Each number is 128 + 32 x the weight over its row's rms, rounded and kept within 0 to 255. Layers, rows and columns count from 0. Numbers have three digits each. The size before them is the row's rms in percent of the matrix's.

# layer 6 attention key, 32x96, rms 0.149, rows 0-31, columns 0-95
091:140168194132152156114136166107067117112096140093076157121103080167141159131093106130137148091102138114118090097159108058117135132136119145120177136180121081171127054110152128125120058145149113068133182091071131093198110127149115114136127053173070141155124102163154160145118108121108117173
089:126153148092144124147131114141118161132123097112114131145104165184137131067183072187148127157094124156094132141123163133156158105085160093097108134076107209148134154163090054094146062137143127135151143111170124121087061142144111151097109183100148098102106095093089094086121159094156073061
103:067184119156139120133177150121091176139162141159097138172132143070120135180160149112129120077112083128134072161097066076126108076119147152143139066171165101154088137085167136148073135142187164107082113171081116112158065123126111155114105093146092149156150159132144136136146064132168113096
109:156168150131114152160171102111098124139158178118140092158109150136104139146140096165128131104096171130117091108097147146135192088165088142135201104136136149159149075146148098123154155107116107006104145184155117160176164101088061104127169121158133101159076107112120149124116124118065170077
114:135149144116112116146139184100162108126154193191082113089113081164114136124067102099136130129091124128143133132101131152141177132090159187112127103080133180123071138219154129122145086082125109156141099131152102114125124173155068111129091140103141068159144106114214102154153162169128076079
111:151120129115091124102126135124140141132164123170142113121135074138082151102151095142173099143137166196136157124170122170153154070065212143164108125135150137124112131179135103208131091078090158219175116149132122117058116113131176115132061082103130125093123070112131112165145137161145107114
118:149126100138096157100103086130207109091121101125165131107101106159085118083172121134158100175113115162128189109162149165148103091115130087164086117118114193144122120155110095168128155084114121183155083094166116104051135119140102123186148128097207136059101172081101083115123161098130124128
104:093169156134149121091107168139071107132149141122155117136124093122181106166163097097158206110189108104106128140155107202161147126164064129118136096102142130142170140096171143131104158146135120147086060147131103073123129130133084111144082079123107112041161074129157144115087171125184177104
071:156132117176134129086089110095154134139198122168159092125106152156139085088150109095132121202094191121139199108131165197155128133139127097126100134098135190098140191171097084133165110095136121196130071142119128114086144112117136102174129113080184128095144090140135069102144109081138160106
109:135118118183168128152108158124079143169126117106068130153094133120116098090153107157107140133140137105125140116147124122128169112050064123067103114072151164151156174153120147179143078127149143160201132099100113098133072170172113089163180104195157126123100078138156111112063092105107076161
104:135110103136150079142186216133151143120134092128125175149171119150141122142124166121136149125142158123175127165145090072136137130096075141129094127114165159095156183092130134172097114089140126125116147128066156185068150081132180064110091083078186138125106045101167144120127075144120102136
103:116100095101063120118169140174116109129172176184099121114151137101148134167111093140061109151101106113063118143056114080095112149132138166132139156113141085163099130107140127065101109125096133108160127177127032094149140104185124174166163103113084101130103080114098162163149123119136133197
109:194122122091140130103121157126176152133212094163136127114078118156148132108101095092101077170126091110136192164137108063151081142068130078128060120135171162119084127119136087119170163055139119171161139108133090096143150105123118126128159065114144115072124121105137133139124203162150143111
121:086100108141122134136152146138177158125125158084106149098141112076116136186118154106100097042108110061129130148099094109154101170163101140146202107163102096195089056076131130101082109163143125060100163154081137113144142177149105145141138127139134116163158194128158153141112105108094108178
095:102188103132114173149137076099087094097143146173119099158097100111149062142130119163133122188128102128160156104142060149172093121100141179104092170122170126179143083165174131129104171184097090165145115118097103139086100117132083124121181118177104046155075140109176133135137145154155145150
092:111108106150133155148088135112161159159125147138140133120160134127122053144159096137075119149160159134141160126147108133096131140108135048105116089060116112141111084109200156160174074095128147134176199083210155113102081133108135085156125176173076151113125094086087171133121137148095073126
098:156130100173118146110121112096120111104196099109134161120125102126091057099155066109138072146153074124169150147108191185147071170130120076107125104134172110168149122124110198106074110143161120125121049143115086126101100187139122110104143123094125142141119088108110074169145088165115103068
098:152093123195082108070111141067156104131149093147091155156123071103101168139149074087113142134109098108099135141190118144098138167117154126114107162101197187125122142065175110082190133152137110127082161158116079083136114141134080134140110182133069167171116164142142109068117102142151146127
091:174124154177176106124201153124121171106102132129150133113170121117123115171144174145103150170144076122180146143141140086121144082176132142150092148182073131158073148119141159094097082130071094129113153145173164133127042123147116138110135174080142107125152105094102085095154142168159052175
092:151193126156127113066120112148114127086109113140124111106130149159102122139134176059142160096139108115097095124117106076093139123159211161117170128112145108123120129117185215084120190113102151086099167091105125118175131097179141105138194126092122148110137110142142126212152087108074078136
091:109110134159194184137166198167161185156081136166129154141147148147114111102122123097121161161097102100083100111110143124148137141132140145166161068188117132105078158130154136078121189121121161134095114144107015142151162139119153130166099115126109167142107083141118164080112100178068095135
091:188085119133127138130133106158091125091079075193096117178133069161083111078137114084070132037122123168185144134154149140127161145096126143169111094102093113129121070146143136137146104136114187105145134176079146100184130115127119169113144093149119143116132125165140198098177141131184087128
096:150179076112148181143122172159148109101116141131076159148106156123140181087139179139166083118202123093106182104139098126125146102152109141072119071155090104099070073143110095142145075169100106112157114144119165123080114166176128135159124084183129151100078107149149094145140188149096168156
111:128137111114067120120150216111124100124090139127096166113180143147184124157131081159137128097090129132101072144066174074031117121152109138109153077146101088125141098112154137083129116124138097032119131109121140114149154148138124146186120112142083099162114163105132119114221122137157126148
098:078120095104111101148142125103130103056128060049117085149105132135152161131136089124089128098088151069093135137098078168164127102095125119174089156068100093152124193159169107155093121179156134164068096066134161110126124136124119140146147137139149087084111135094138094138082147198101150147
096:124151116100134163150110132089111162108166087138146121123193090130119172161162118140149065162097168119165109128126120146086119084156143099098106163114119158090179124118106076119104195191085214189138104157146069164090179143113100095131145152135079094133160062168175157113145124131125134110
107:144150120100170141080118163098129139125150124101122089193123158107084140115153099165152144110181131167120173223104147177135106162085152106126146131134084118076151168108104136116167122086106121185188157170126209125143138103142138104123158124089125079167091110095103135077129139089140040125
096:156135187094082100137107189170140106100130148135117159105170119097136186212116159119174122154123096102082146182115174166102086136099092122135127097064161144111123120138091179088213104162136128104127139128124121173088091094112135155060132096105148125130067148140137128134114086167127167175
099:102127145107106177109144148077138094107103147123142126114188105096079172123152173151105114139133111094161112117087146125090134178158112125130139111134135071183105104123164125131118086077175219065046128137097103126164126098162044110069127083063135134131150130143106122116184124130084127142
094:082156119140093075155091119207100140138082128040074179179118145180106146191130129130103153098149104122107148103155112130116147136111114097168099146171117073120079103156095153172075170120087096112105126127143173197129127107147106144116191104095141110150142176156110130141142084133120147068
091:068105152162133146097117137153143143152131086140167110140070112051227094123140126128166120176186165066122149121139090157090182106122147135087115154086112139113131112178107132119152149132105173085153158123065126098159134062109162156154139095111163106103119104109078077151158156170155111110
094:160121203107096122131084123114158092215127061116127080083129106117119088105200106090162141108130119082091145115132119132128136121101140139127096134181104107116150079112178064117143089102071149153162114083097107169038106097104153151135162075125140116133156139133147111135110125127119062080